From a checkpoint of a small transformer trained on Wikipedia.
Size: 13 layers, 18.2M parameters.
Architecture: learned positions, biases.
Training: a variant of Adam for these matrices, 325M tokens, 6958 steps.
Each number is 128 + 32 x the weight over its row's rms, rounded and kept within 0 to 255. Layers, rows and columns count from 0. The size above them is the row's rms in percent of the matrix's.

# layer 5 MLP down, 320x640, rms 0.0537, rows 154-258, columns 0-63
size [ 72  99 105 107 108 105 101 111  98  95 103  94 104 116 101  96 109  91 108  95  99  83  91 106  87 101 108  99  97 107 100 111 107 108  92 101  98 101 104 101  97  92 105  97  99 103  95  95 104  96 102  97 103  99  98  98 101  97  97 102 100 100 103 103  82  99 104  92 112  98 103  98 100 105 103 110 103  92 101 105  93  99 103 103 103 106 105 101  95  81  80  99  99 101 110 100  81 107 106 100  96 103 101  91  98]
[[115  46 106 127 148 134 128  67 115 140 148 107 177  89 150 113 145 148 115 136 129 172 136 132 124 161 126 112  33 121 128 107 120 125 148 108 108 180 112 138 100 117 135 130 135 212 144  82  95 148 133 163  37 122 132 113 165 168 130 186 143 176 123 147]
 [125 166 106 133 117 125  91 120 135  84 104  78 143 121 117 105 189 160  95 128 141 196 192  58 105 137 106 197 127 122 173 142 125 173 116 114 111 140 197 173 142 140 142 119 119 155 155 156 132  44 147 159 115  93 138  54 144 150 101  61 143 107 142  89]
 [128  99 140 151 161 132 182 141 139  80 129 137 133 114 133 149 125  96 134 107 108 168 195 121 118 108 120 134 108 191  62 152  96 111 112 159 114 109  97 145  87 135 138 140 132 164 124  54 141  55 197 161 154  75 102 136 150 143 120 153 136 134 140 120]
 [106 165 148  98 100 109 146 100 117  99 130 143  96 139 113 149 160 105  82 123 138 212 107 152 111 178 154 208 152 112 128 115  80 136 112 100 108 122  65 100 144  71 126  85  95 119  78 121 197 114 119  76 140 112 105 113 141 137  81 186  92 101  82 108]
 [128  52 119 155 106 114 151 136 126 137 110  67 226 136 105 142 120 206 128 134 100 151 139 133 123 149 128 138 139 127 181 103 110  71 177 146 135 175 162  94 131 119  52 107 129 223 126 134 153 103 120 115  92 122 168 169  86 115 137 101 102 125 136  98]
 [157 154 119 130 149 154 100  70 126 113 135 184  27 136  83 154  90  78 100  76 180 112 188 110 115 125 125  65 148 151 112 119 141 119 128 144 127 134 109 132  97  95 100 118 112  93 108  84 179 153 121 131 113 146 136 117 111 105 109 203 142 145 152 132]
 [ 99  72 121 175 136 138 185 115 162 148 109  61 109 188 129 141 155 140 131 165 179 158 132 143 121 152  95 112 110 171 134  78 162 139 195 130  76  85 174  92 148 132 113  99 122  94 169 206 141 141 122 152 143 136 156 146 121 145  51 115 143 142 122  93]
 [104  69 119 134 128  97 164 103 130  95  27 225  78  99 130 107 126 107  94  71  89 127  96  97 139  94 150 142 137  94 119  92 127  83 183 128 157 180 117 135  88 111 128 154 109 137 145 124 157 130 165  99 117 152 123 140  96  90 111 135 119 109 130  78]
 [113 121 112 145 121 137 148 151 135 133 149 114  64 128 168 110 176 145 129 197 118 168 182 139 130 123 108  95 145  98 169 103 132 115 114 131 166  97 143 174 132 127 196 148 149 105 133 138 137  94  80 148 146 156 131 154 123  88 149  78 134 136 103 139]
 [131  92 138 139 127 117 162 153 122 104  69  91  86  98 159 160 153 105 105 146 124  69 103 124 105 126 176 113 148 108 152  37 169 137  99 112  94  77 176 112 112 153 125 134 126 115  73 144 107 133 122 114 112 133 119  70 140 169  90  16 123 119 107 126]
 [135 175 133 129 111 129 191 140 109 205 122 127 151 114 110 148 141 143 144 141 108 202 147 187 158  74 110 162  80 142 148 156 193 124 143 102 164 180 140 147 144 147 107 190 122 161 111  47 168 123 153 144  92  93 137 118 137 143 136 172 143 160 126 138]
 [154  95 131 116 101 128 105 146  87 194 158 171 148 124 160 131  88 134 161 143 112 103 165 140 142 122 118 153 121 106 177 169 148 178 102 120  63 159  48 122 139 180  60 138 104 122  51 153 128 175 113 135 162 105 129 137 137 107 107  94 173  76 145 131]
 [125  98 174 103 133 110 141 140 144 183 122 147 176 101 106 114  71 139 118 124 140 134 175  72 157  92 186 104 183 127 178 171 134 117  55 116  73 207 186 146 128 143 132  99 125 136 117 177 158 139 116 164 120  96  81 109  85 166 146  86 137 162 137 110]
 [127 219 141 164 109 149 144 161 113 166 147 138 123 145 127 116 146 153  99 106 107 166 112 142 125 166 157 145  93  96 107 125 164 166 174 126 189  99 159 161 152 110 149 146 114 168 154  80 121 108 105 170 115 189 164 131 142 161  98 159 126 145 126 133]
 [115  94 116 134  88 137 137 125 132 200  93  73  13 187 204 137 159 127 110 151 178  70 120 143 142 134 123 225 118 130 159 115 146 192 153 129 145 118 158 193  94 119 134 102 137 150 129 139  99 190 107 122 151 126 141 111  97 111  59 128 108  94 126 140]
 [156 131 119 114 120 152 129 153 118 107 106 148  90  76 131 131 155  73 142 113 171  94 132  50 136  94 164 113 118 193  49 122 107 139 119 121 167 148 185 131 124  88  95 210 105 120 151 129 166 125 181 147 124 185 115 138 129 153  73  86 106  99 112 141]
 [138 106 126 176 117 138 179 140 140 136  86 149  98 118 157 142 156  79 196 182 109 192 163  94 139  62 126  16 160 112  72 152 133 139 128 140 144 104 101 144 104 142  53 162 112 138 150  95 161 126 117 120 140 115 159 147 138 154 152 115 155  93 142 116]
 [138  70 143 145 133 121 147  96 111  77  60  79  95 131 195 125  94 101  96 133 125 113 113 127 125  79 175  68  97 107 169 159  77  42  39 163  72 110 163  98 106  97 115 136 128 133 177  97 118 147 110 114 147 138 112 119 126 147  66 115 130 135 117 127]
 [150  61 108  73 148 140 134 138 141 118  96 138 163 113 169 116 116 200 128 111 160  95 134 142 134 154  94 209 174 149 108  89 139  94 106 139 173  66 139 170 112  90 161 120 140  90 144 198  95 112  95 125 113 125 101 135 117 145 165 100 146 140 150 115]
 [116 138 118 138 138 123 107 124 118  62  97 150  77 103  79 147 143 174 115 183 124 212  46 127 153 150 127 116 144 188 129  96 126 125 120 140 198  86  70 114 158 128 120 141 146  87 168 133 172 170 141 109 117 138 187 137 116 187 152  86 114  96 123 131]
 [101 106 144 100  87 119 159 154 139  97 168 118 117 146 134 119 151  99 107 103  93 112 112 196 119  94 134 198 167  95  49 130  96 163  38 141 129  97 132 178 142 141  90 131 118 118 147 187 141 117 135 134 132 128 112 150 120 133 119 166 139  69 129  91]
 [139 161 121 122 124 108 100  92 138 141  65 133  75 105 117 125  98 153 173 166 142 154 182 133 124 106 117 129  95  37 157 181 147 134  85 143 137 109 111 150 119  91 158  92 126 113 109 124 168 125 183  52 212 161 133  86 134 142 134 124 131 116 107 141]
 [149 114 142 139 135 100 108 127 139 122 123 127  60 163 126 151  97  84 148 141 114 111 131 162 148  73 128 179 119 142  55 134  84 143 107 115 113 118 233 134 112 143 144 134 156  74 119 111 105 133  64 148 113 172 124 122 101 175 102 128 135 126 139 121]
 [135 177 102 138 121 116 155 117 132 186 114 120 140 177 116 119 159 133 155 167 213  27  70 119 142 195 142  90 124 181 156 125  94 150 179 134 158 107 116  90  94 115 138 174 137 132 160 138 160 129 124 112 145 148 155  87 128 127  86 158 118 162 151 152]
 [133 135 152 163 130 158 154 145 159  67 180 134  71 172 115 150 189  81 154 123  96 136  55  98 105 153 139 176  88  81 145 119 100 140 158 105  60  77 147 103 149 143 157 140 128 129 101  87  99 107 105 124 139 119 172 124 152 163  83  82 137 126 133 144]
 [132 132 120 140 142 132 143 108 138 147 154 152 132 116  95 163 107 123 154  79 150 124  55 160 165 170 123 114 165  79 128 103 213 167  95 117 146 147 166 128 140 151 107 135 109  85 191 167 195 165 119 148 127 134 140 154 174 126 119 157 130 184 117 135]
 [164 109 120 109 137 116 125 125 126 188 102 151 157 140 106 139 142 146 174 127 122 116 168 172 118 115  67 188  80 189  67 165 137 108 116 127 166 103 154 127  94 118 131 135 125 126 170  97 114 108  93 191 135 123 170 106 141 140 125 158 131  98 157 114]
 [145 152 115 134 161 146 100  87 100 129  98 128 108  78 162 134 153 152 138 148 142 156 131 120 118  93 169  76 121  69 145 185 168 127 111 137 181 118 133 137 117 101  97  97 157 123 104 116 130 149 127 135 155 153 124 148 102 110 119 124 154 115 110 136]
 [111 104 144 144  58 119 151 156 120  94 130 127  97 118  58 115  80 132 122 126 126 175 185 117 102 130 128 145 177 198 147 171 163 116 102 127 120 119 135 103 139  75  87  97 135 118 117 166 138 176 117 125 104 132  65  67 158 119 219 156 166 129 109 123]
 [116  89 119 124 100 144  40 143 113  84 101 120 118  98 129 150 144 150 151 196 166 123 138  89 137 144  62  80  57 119 154 199 148 142 101 121 188 144 100 131  98 143 100 171 125 118 153  79 112 116  85 175  98 181 154 160 185 166 120 184 117 127 132 101]
 [117 101 138 126 142 130 116 141 145 100 142 141 189 167  58 133  80 154 201 128  62 137 111 156 133 158 107 189 111 115 127 161 152 100 177 122 135 154  95 118 109 139 113 123 138 148  74 158 155 162 145 137 136 117 146  83 114 158  90 177 119 163 122 142]
 [138 157 131 152 152 124 107 152 129 187 104 159 112 169  80 136  81  97 150 114 147  77 169 159 121  90 104  81 148 218  96 142  86 120 175 152 100 106 125 152 105 114 152 112 136 136 143  75 209 129 112 118  83 124 177 172 158 157 168 150 119 202 141 144]
 [134 153 146 158 150 142 160 121 130 161  98 233 110 176 136 131 144 227 114 140 137 122 140  93 100 126 149  95 139 114  90 174 101 118 168 135 141 124 148 109 136 159 150 136 167 135  93 147 100 156 166  86 105 101  99 171 150  97 179  88 125 100 141 155]
 [143 154 132 151 144 154 140 122 154 154 118 173 167  61 127 100  62 140 183 105 139 135 150 137 149 119  83 135 135 133 139 157 114 142  59 130  67 127  87  66 117 154 205 138 127  85  84 141 133  79 130  81 100 109 174 117 119  93 134 140 103 151 165 130]
 [145 170 158 175 143 126  81 133 120 150 123 133 139 135  48 178 136 166 134 115 112 128 126  60 172 172  88  99 115 195 158 118 135 167 156 128 138 115 139 120 109 159  50 125 139 113 144 139 141  87 112 150 147 131 156 117 118  92 145 166 132 140 153 129]
 [121  98  95 194 108 150  97 109 127  95 150 133 106 173 125 107 113 146 114 184  90 185 123 173 157 126 195  82 121 128 126 116 196 169 223 105 165 134 100 138 149 152 183 123 118 167 124 139  93 150  80  89 140 173  72  67  74 166 170 123 156 121 109 156]
 [126 143 121 130 147 141 189 127 106 136 156  79 160  74 126 134 174  91 120 127 149  93 150 113 172 114 187 190 131 182 124 170 111 137 217 133 156 132 163 129 124 137 141  97 123 100 155 106  97  92 144 130 107 132 139  96 133 117 117  96 111 164 132 112]
 [151 121 129  79 162 114  78 103 131 160  93  61  99 137 140 128  90 196 111 112 140 142 175 138  97 114 126 105 125 118 108 148 144 130 133 113 109  82 139 104 109 155 128 129 124 102 151 123 153 151 122 157 135 138 100 164 109 137 138 174 154 115 138 134]
 [153 163 128 122 141 114 208 170 157 117 152 142 146 123 114 181 127 106 152 111  79 226 109 151  96 140 145 131  87  86 164 127 167 119 132 144 124 123 126  92 104 124  74 148 113 138 105  88 121 132 167 141 129 118 146 146 150 146  72 104 121  98 156 145]
 [109 136 113  72 154 119 163 102 110 126  86 198  96  75 176 119 124 191 135 158 120 151  33  81 116 138 211 107 145 150  90 117 117 100 108 152 110 147 129 112 131  99 125 142 134 132 173 121 157 115 170 132  97 141 135 163 178 112  96 136 138 156 141 149]
 [151 160 112 173 167 143 116  76 161 154 108 134 177 162 171 132 171 132 103 166 121 222  81  85 164 124 160  97 173  96  87 129 134 195  67 144 150 152  91 135 105 115 151 169 123  86 135  84 154 138 119 159  97 122 142 109 123  76 155 176 136  82 123 149]
 [131 182 155 103 127 152 124  33 140 188 158 108 188 140 143 124 102 151 113 129 128 157  86 114 118 161 166  25 155  65 152 122 134 150  84 155  88 177 137 136 122 166 127 169 129 121 149 125  90 168 164 131 131 162  87 120 139 217 139  50 137 145 130 131]
 [143 153 135 122 100 124 149  67 101 120 122  85 121  96 117 106 134 101 162 182 123 143 100 210 105 130 133 211 132 141  86 218 144 181 189 146 115 168 103 105 168 141 138 126 116 169  91 145 131 124 166  78 129  72 129 109 150 163 165 114 129 107 136 120]
 [136  69 111  95 130 116 101 125 128 180 175  83  65 140 118 144 187 116 176 155 118  54 126 123 145  79 149 138  92 153 120 133  58 136 139 131  66 110 123 106 144 166 118 144 128 181 124 100 103 163 100 128 152 114  92 153 163 159  91 138 128 147  90 161]
 [137 130 143 121 178 144  91  89 139  87 143 101 130 169 129 154 121 100  87 214 189 168 117  96 146 120 149  98 167  81 165 132  93  97 126 130  81 106 113 120 149 127 118 219 141 153 166  87 125  71 120 147  67 151 137 144  97 156 180 125 128 158 138 130]
 [146 109 178 123 133 131 141 156 147 164 100 151 133 148 164 141 134 128 127 123  85 191  96  61 109 150 158 233 130  70 129 105  75 122  72 103 177  86 167 149 138 132 169  75 135  97 150 124 119 116 136 127 141 133 126 176 171 154 195 154 154  69 157 129]
 [113  86 161 124 161 110  78  94 130 197 148 151  95  94 156 127 114 162 115 136 137  90 176 168 133  99  95 173 130 134 187 154  90  97 140 145  65 222 173 116  96  94 148 120 150 135  70 132 120 165 108 142 128 121 149  84 111  56  65 124 146 128 112 151]
 [135 117 119 179 131 120 107 135 110  53 107 201 138 107 145 136 133 156 158 129 133 118 180 147 124 113 213   0 144 184 102 216 143  90  89 129  96 115 141 131 129 121  87  65 109 154 172 115 141 134 155 131  82 133 105 129 161 169  83 142 131 116 137 130]
 [124 126 138 171 124 134  87 117 160 131 137 110 115 129  86 145 130 130 126  71 203 144 128 170 140  91 155 126 118 136 184 176 129 151 164 126 127  60 129 194 139 149 148 107 142 143  93 125 120 172 105 183 111 125  86 137  82 117 119 158 141 130 116  94]
 [123 155 151 108 174 134 102 164 159 113 161 147 129 141 122 103 215 118 139 153 243  27 149  90 150 126 126  92  91  83 169 155 160 142 151 112 131  82  96 102 105 158 115 127 142 136 145 102 131 139 100 149 181 145 114 122 180 184 109 150 108 165 135 182]
 [ 93 164 144  65 122 131 116 133 114 127 112  98 121 111 147 138 137 132 153  72  73  76 161 137 148 185 127 159 116 165  70 143 119  89 143 157 157 148 122 117 112 119 146 119 147 104  82 146  56  70 138 126 114 126 171 125 129 139 158 169 189 113 142 126]
 [127 121 131 154 195 133 101 161 136 112 156 103 195 160 177 121  78  99 151 114 113  63  83  98 117  49 137 166 128 156 115 119 131 103 223 116  37 119 119 163 152 169 167  90 139 158 131  91 129 171 144 122 145  95  70 163 123  95  97 123 180 144 169 138]
 [134 173 147 126  97 129  62 129 130 157  72  54 119 111 192 129  92 255 151 106 102 127 153 140 135 174  99 163 165 104 184 127 150  78 128 143 124 152  84 112 158 175 133 129 109 109 130 105  90  92 167  97 138 117 115 181 146 137 125  80 163 135 149 126]
 [146 198 108  89 138 131  87 196 112 146 132 179  69 111 135 111 150 143 160 169 204 128 119  84 132 157 112 115 110 170 191 170 200 137  61 104 109 183 125 130 136 149 149 120 120 192 105 119 107 115 124 126 130 121 146 115 137 105 163  83 115 137 135 140]
 [120 130 152  96 146  96 170 182 122 141 137 168 208 100  87 110  91 116 170  88  71  73 173 125 110 125  42 155 132 107 115  59 156 130  87 116 132  92  68 146 143 121 134 101 108 153 106  99 167 159  97 146 111 122 107 151 120  72 164 182  92 109 101 111]
 [133 177 121 117 133 114 216  82 168 172 187 144 126  95  81 153 136 183 101 142 161 152 127 140 112 150  99 124 135  85 105  85 207  60 114 131  91  96  89 147 170 141 191 137 137 138  77 151  80 118 103 122 126  75  97 123 119 106 143 179 130 142 130  90]
 [136 122 125 124 115 125 140 108 117 123 142 162 121  98 128 157 180 162 140 106 112  73 116 162 165 197  67 119 111 182 122 101 199 116 122 136 146 183 104 124 110 159 138 125 133 118 103 101 106  77  93 111 126 123 162 120 175 178 111 114 128 104 129 150]
 [124 175 117 136 126 118 159 168 129 123  85  90 151 110 146 140 154 124 116 137 125 147 102 123  97  93 194 150 109 160 103 162 101 106 161 133 168 158 175 130 151 152 104 174 140 121  78 143 146 140  98 111  96 105 165 121 105 129  66 111 160 156 123 123]
 [131 138 152 141 125 151 161  71 145 117 130 107 193 154 155 100 131 103 131 147  85  50  70 186 137 124 140 138 101 144  95 115 231 136 129 118 156 159 169 125 181 130  92 138 136 110  97  84 149 153 116 154 123 164 204 128  94 132 136 125 118 116 142 155]
 [125 126 116 123 154 115 146 125 122 149 205 158 126 226 173 144  89 199 105 153 144  89 120 150 147 206   9  68  76  80 154 108 109 189 105 152 151 129 129 116 139 146 102 123 118 150 196 110 157 103 164 118 110 153 165 100 153 156  70 175 140 143 106 153]
 [151 149 139 143 158 128 160 128  96 102  93  75 129 103 138 102 128 123  58  79 100 127  57  98 115 143 165  94 152  96 174 163  88 164 147 173 163 119 123 105 114  61 106 165 133 105 130 153 185 206 177 158 110 169  99 154 112  93  98 173 136 106 141 137]
 [135 127 138  81 160 114 172 134 119 162 112 104  93 178 164 129 155 181  69 130  94 144  77 123 136 191 130 137 157 130 149 129 159  70  86 123 113 166 145 112 131 118 143 160 131 127  65 137 183 143 146 115 114 116 113 122 111  87  80 126 143  97 122 117]
 [111  69 126 134 122 121 209 126 132 106 125 178 125  93 152 132  95 175  79 117  98  67  63 162 105 163  93 146 156  92 157 135  69 134 120 164 146 173 138 125 132 132 132 120 108  72 130 160 118 105 127  90 168 119 108 161 162 137  91 101 142  99 134 116]
 [145 125  97 128  82 144 147  88 142 128  82 187 110 134  36 121 107 145 127 137 106 106  75 153 116 126  73  84 145 131 107 159 142  95 126 127 114 127 100 117 130 157 128 141 123 147 123 149  66  87  70 156 129 171 100  94 117 149 121 152 111 139 123 111]
 [127 155 120 111 134 105 134  97 140 142 125 141 101 133 143 112 109 118  99 160 120 168 139 121 142 132 172 201 168 166 114 140  71 141 125 118  53 101 139 132 163 124 105 115 103 119  93 144 151 162 176  65 113 115 128 155 122 143 151 121  70 128 120  92]
 [148  60 112 154 120 149 183 141 177 103 101 171  92 180 147 135 139 172 145 141 102  91 108 149 141 174  77 104 143 107 133 125 151  81 121 155  61 201 188 114 166 130 192 159 144 140 141  95 141  96 180  76 112 111 136 168 146  95 109  76 119 166 114 155]
 [136 114 130 109 100 128 145 160 112 136  77 119 101 154 147 123 105  77 101 117  87 136 116 107  99  64 195  86 145 102 107 165  68 123 167 113  95 131 143 128  93 105 122 132 135 146 153 149 116 160  73 133 117 124 117 132 130 101  95  82 124 140  97 107]
 [158  57 114 174  90 132 174 147 128 155 106 105 146  51 131 116 109 149  86 116 144 164 186 173 112  85 154 106 159 175 153  89 216 136 121 102 144 103 131 126  93  96 147 142 101 107 102 143 165 126 130 106 181 134 115 128 112 126  96 151 144 159 176 102]
 [107 129 160  75 104 122 120 115 159  70 151 112 120 108 148 148 130  86 139 118 128  84 102 109 113  74  66  79 166  90 162 103 130 130  98 159  99 119 164  94 161 163 163  30 114  98 142 190 108 150 157  78 150  64  90  79 125 127 135  97 134 125 131 150]
 [125 201 136 197  87 125  59 167 137 160 112 159 151  95  97 112 117 108 144 195  87 146 123  73 127  94 152 133  80  97 122 103 163 127  59 122 115 128 184 157 149 132 163 101 143 121 128 149 108 152 134 130 135 158 129 155 147 155 137 170 123 131 106 105]
 [123  97 141 157 145 158 162 114 147 183 146 173 161 115 162 145 141 127 111  92 150 216 115 188 140  86 154 112 140 129 133 140 145 129 174 136 113 170 187 136 121 155 149 147  98 146 173 116  59 168 116 129  79 122  81 144 131  75 194 157 111 212 141 141]
 [127  54 106 126 161 119 115 155 138 112 129 126  81 165  64 129 112 119 126 127  99  54 105 124 180  74 134 109 128 127 153  79 131 140 123 128 132 102 157 127 108 145 118 138 150 137  77 145 108 167 161 132 111 134 144 116 105 112 136 154  97 133 135 132]
 [102 145 104 194 124 129  86 151 163 155  71 103 113  85 153 126 160  55  98  61 162 185  69 112  96  33 103  68 166  95 107 101 128 123  76 143 149 147 116 141 134 133  91 108 113 112  99 184 128 177 149 113 124 123 118 163 110 139 128 200 143  91 110 132]
 [141 174 129 192 169 127 173 115 118 138 120 138  90 136  83 130 130 219 125 133 154 194 118 170 137 214 105  63 131  85 123 151  98 139 128 130 123 131 124 116 118 143 161 125 144 103 149 110 153 104 111  21 125 175 108 147 124 147  68  92 147 135 132 133]
 [122 132 132 114 123 153  78 156 135  44 199 158  92 116  67 117 200  88 163 103  82  86 135 112 136 183  83 162 146 201  80 100  65 193 224 138  78 124 141 132 133 150 109 118 118 113 125 113 144 128  87 135  62 130 151 122  93  60 144 122 128 146 145 141]
 [145  87 141 140  99 104 191  89 120 137 135 146 158 189 155 147 132  80 117 135 157  98 114  96 145 155 105 142 133 191 122 214 155 148 125 106 123  89 108 138 121 108 164 124 118 205 117  99  97  74 134 149 162 157  99 216 147 150 175 151 153 120 136 120]
 [155 150 132 141 107 139 132 150 134 155 162 114 107 120 139 120  85 111 161 108 188  81 136 160 138 142 103 179 130 131 133  94 132 130 172  84 113 100 168 113 115 120 122 127 122 147 158 104 144 129 133 142 136 156 145 110 140 123 112 109 122 156 123 145]
 [127  56 119  75 147 113 143 136 128  76 137 105 118  95 112 106 144 143 119  55 133 157 109 132 146 115 148  74 128 129 102 128 203 105 164 116  95  98 127 189 147 116 136 103 127 170 112 104 109  73 124 151  81 116  79 116 185 130  90 115 155 134 178 122]
 [129  74 134 116 156 146 107 121 113 154 144 137 148 163 102 148 105 114 158 105  54 112 117 170 158  92  34 139 140 182 128 136  88 155 112 176 154 175 107 115  98 118 137 144 176 111 141 116 131  76 167 165 119 136  94 137 141 138 163 121 131 143 172 114]
 [130 170 142 128 199 124 185 106 132  83  94  71 178 136 124 105 112 111 137 122 134  80 185 127 164 113  82 220 144 136 128 184 153 113  97 138 156 106 153 138 129 154 113 118 173  65 117 132 150  97 136  73  93  74 129 130 145 157 201  49 132 165 117 155]
 [125  62 135 108 124 108 121 119 135  90  90 132 147 182 105 111  92 184 132 110  75 195 123  97 111 100  93 193 126 167 149 104 148 138  76 176 143 179 134 156 150 122 136 110 141 163 149 121 109 108 184 171 169 155  99 155  69 154 186  35 169 131 160 110]
 [132  90 121 114 104 129 140 149 136 170 135 186  75 151  98 138 140  60 148 145 116  73 109 168  97  73 123  65 122 128 129  88 109 130 153 114 135 163 156 153 139 110 113 122 129 114 108  96  70 172 153 186 127 110 186 109 128 138 191 123 107 137 102 113]
 [121 135 148 136 138  94 148 105 122 120 111 101  73 144  45 157 130 121 144  94 108  96 129 155 137 144 128 125  88 115 169 101 115 104 112 145 198  64 148 128 132 140 119 139 164 163  84  72 137 129 122 133 100  98 177 146 137 113 117 120 155 118 143 150]
 [112 124 132 199 137 140 136 140 112 118 177  95 143 183 101 123 122 122 130  61 158  93  70 137 137 112 160 176 103 147  99  91 122 127 131 144 177 187  80 178 158  88 143 136 113 111 105 113  97 168 148 149 122 118 148 142 118 150 157 236 138 160 121 133]
 [110 138 116  75 100 118 116  90 116  87 181 139 111 136 172 111 161 145 121 110  86 128 130 169 102 185  78 137 104 175  84 107 108 126 128 118 114 128 136 145 167 125 142  62 155 122 127 101 121 102 129  99 122  62 150 127 145 163  97 185 142  95 101 131]
 [ 98 174 135 134 138 116  96 156 154 120 136 131 119 185 121 123 104 125 100 122  94  42  99 122 169 119 121  77 118 106 138  58 123 196  82 120  74  95 101 158 152 168 128 126 124 113 147 154 110 136  93 111 125 112  99 151  73 112 161 162 112 117 156  94]
 [121 123 110  89 136 129 191 110 128 168 115 121 181 111 203 129 151 149 104 106 166 167 106 116 144 114 177 120 116  40  93 101 118 152  59 120 159 182 128  97 138 136 138 104 115 103 143 110 120 253  97 199 124 146 133 145  88 113 127 141 121 137 142 124]
 [154  88 133 106 171 132 125 133 116 169 115 182 140 101  62  82 104 135 125  81 141 168 117  85 107 103  76 170 104 158  82 134  82 153  96 139 112 174 115 128 121 149  75 134 150 158 142  95 155 105 151 154  83 146  87 132 176 159 129 156 131 125 154 106]
 [128 166 107 115 179 156 170 148 127 124 144  98 147 160 144 125 217 152 121 162 123  90 121 164 115 149 162 125  70 116 127 105 159 159  75 133 152 140 166 123 180 132 127 136 146  95 139  82 107 127 129 133 102 168 178 174  80 168 176 114 104 176 113 125]
 [149 179 132 123  95 118 133 129 146 176 124 129 144  89  98 105 124 125 151  88 121  98  62  97 131 121 172 193 123 176 150 108 141 122  78 110 140  68 168 116 133 123  74  73  90 124  95  75 152 185 104 107 134  81  99 146 135  77 191 176 134 148 150 141]
 [142 127 125 149 151 125 169  33 112 139 171 106 129  75 104 149  98 128 125 139 180  91  75 126 138 168 108  91  79  95 127 107 124 101 110 138 127 149 185 153 157 118 106  84 144 117  85 140 130 164 112 107 139 131 139 172 112  48 105  98 152  29 108  96]
 [141  51 114 129 138 141  74  82 155 110 179  57  92 123 110 118 145  79 180  90  95 192 140 112 123 109 120  64 156 142  87 129 128 153 100 138 113 135 111 116 125 107 103 136 126 143 117 142 162  97 140 112 139 101 186 113 110  68 141 143 123  99 158 125]
 [140 149 113 142 139 147 118  73 106 112 101  41 111 112 164 142 172 137 170 123 164  95 100 124 125  93 139 223  92 137 155 137 138 120 178 121  78  26 152  96 141 154 102  74 135  81 168  90 126 163 116 129 107 121 174 165 114 124 104 121  97 138 135 108]
 [145 192 105 175 106 127 133 171 123 117 131 178 108 128 113 150 220 129  66 121  91 130 104 100 135 141 129 137 115 138  92 192 173 127 190 131 182 120 129 118 173 109  88 158 155 132  88 100 149  96 149 112 124 105 150 157 125 130  95 170 104  96 164  94]
 [112 142 141 102 110 121 131 109 140 100 159  68 151 115 162 131  94  75 152  90 135  56 125 102 128  79 131 176  84 129 121 126 109 121 167 110  56  69 177 153 105 146  87 167 151 115  76 113 121  98 161 116 132 116 141 136 101 173 142 110  81 103 128 145]
 [139 114  86 169 137 125  53 174 120 111 128  70 160 175 156 110 157 113 124 131 155 159 131  84 115 138 179 100  77 129 166 112 196 223 138 100 110  74 146 132 125 121 137 197 110 134 167 122 105  70 125 132 154 133 148 112 135  74 149 117 144 159 130  96]
 [ 99 121 153 140 118 138 122 150 148 121 126 126 116 127 114 125 105 130 150 122 151 155 145 143  92 126 130 133 255 134 119 116 126 124 112 167 127 108 129 141 142 122 125 115 135 105 140 194 121 127 110 148  94 124 132 133 131 107 151 141 141 132 122 112]
 [138 108 106 152 133 166 171 122 132 145 178 150 132 142 165 127 125 137 125 173 146 110 153 101 141 144 221 210 141 188 160 136 108 186  77 142 164 113 153 133 142 111 161 136 130  72  80 143 156 117 121 137 101 123 136 153 139 115 145 159 134 129 117 142]
 [128 135 135 135 123 137 118 135 130  80 114 153 176 117 185 101 140  57 166 101 150   7 135 135 122  48 152 170 104 113  57 113 161 122 144 158  79 120 150 145 110 168 161 122 139  87 145 149 120 146 104 106 156  79  93  97  80 130 147 227 140 141 156 124]
 [135 100 134 159 136 119  43 121 129 134 143  98 126 103 112 132 116 138 164 153 164 138 253 132 161 132  76 177 173  86 137 138 115  59 185 120  90 148 117 120 148  96 189  88 137  71 118 155  67 137 135 118 129 142  75 149 124  77 139 161 143 190 171  97]
 [129 133 101 126 118 121 193 149 110 170 124  77  86 132  59  97 144  71 112 177 117 113 145 154 122 160 154 133 173  73 152 107 119 133 201 116  92  77 159 110 121 172  67 153 111 139  72 180 147 144  99 160 164 127 106 127 119 134 122 178  91  93 130 117]
 [122 107 139 173 133 130 229 109 121  95 133 118 138 173 171 124 127 123 109  97 143 125 174 166 117  78 167  94 107  87 151 135 116 106 151 127 137 150 161  99 110 117 121 176 107 122 106  95 139 146 167 132 124 120 128 145 141  80 191 119 114 126 135 116]
 [149 170 119  72 126 133 109 104 118 104 172 123 110 148  93 178 116 106  97 197 116 217 108 110 137  96 161 143 104 206 149 106 152  48  57 116 124 118 119 120 133 132 197 160  88 144 194 101  95 157 159 121 105 152  74  77 124 102 171 105 109 143 130  84]
 [131 127 111 128 118  91 147 121 149 147 129 176  91 107 173 159 133 140  88 136  57 110 150 136 143  96 156 173 151 129 111 112 133 112 156 164 120 171 128 129 116 114 105 119  98  87 108 152 140 152 108 147 163 116  34  52 143  98 107 153 155 126 121 107]
 [152 141 113 125 104 137 115  81 115 147 100 161 104 115 219 103 112  59 107 142 135 186 142 138 130  66 195 128 155  72 103 110 173 153 173 159 167 103 191 144 135 128 107 116 129 187 161 139 104 127 124 104 101 149 147 162 100 152 107 132 116 140 126 168]]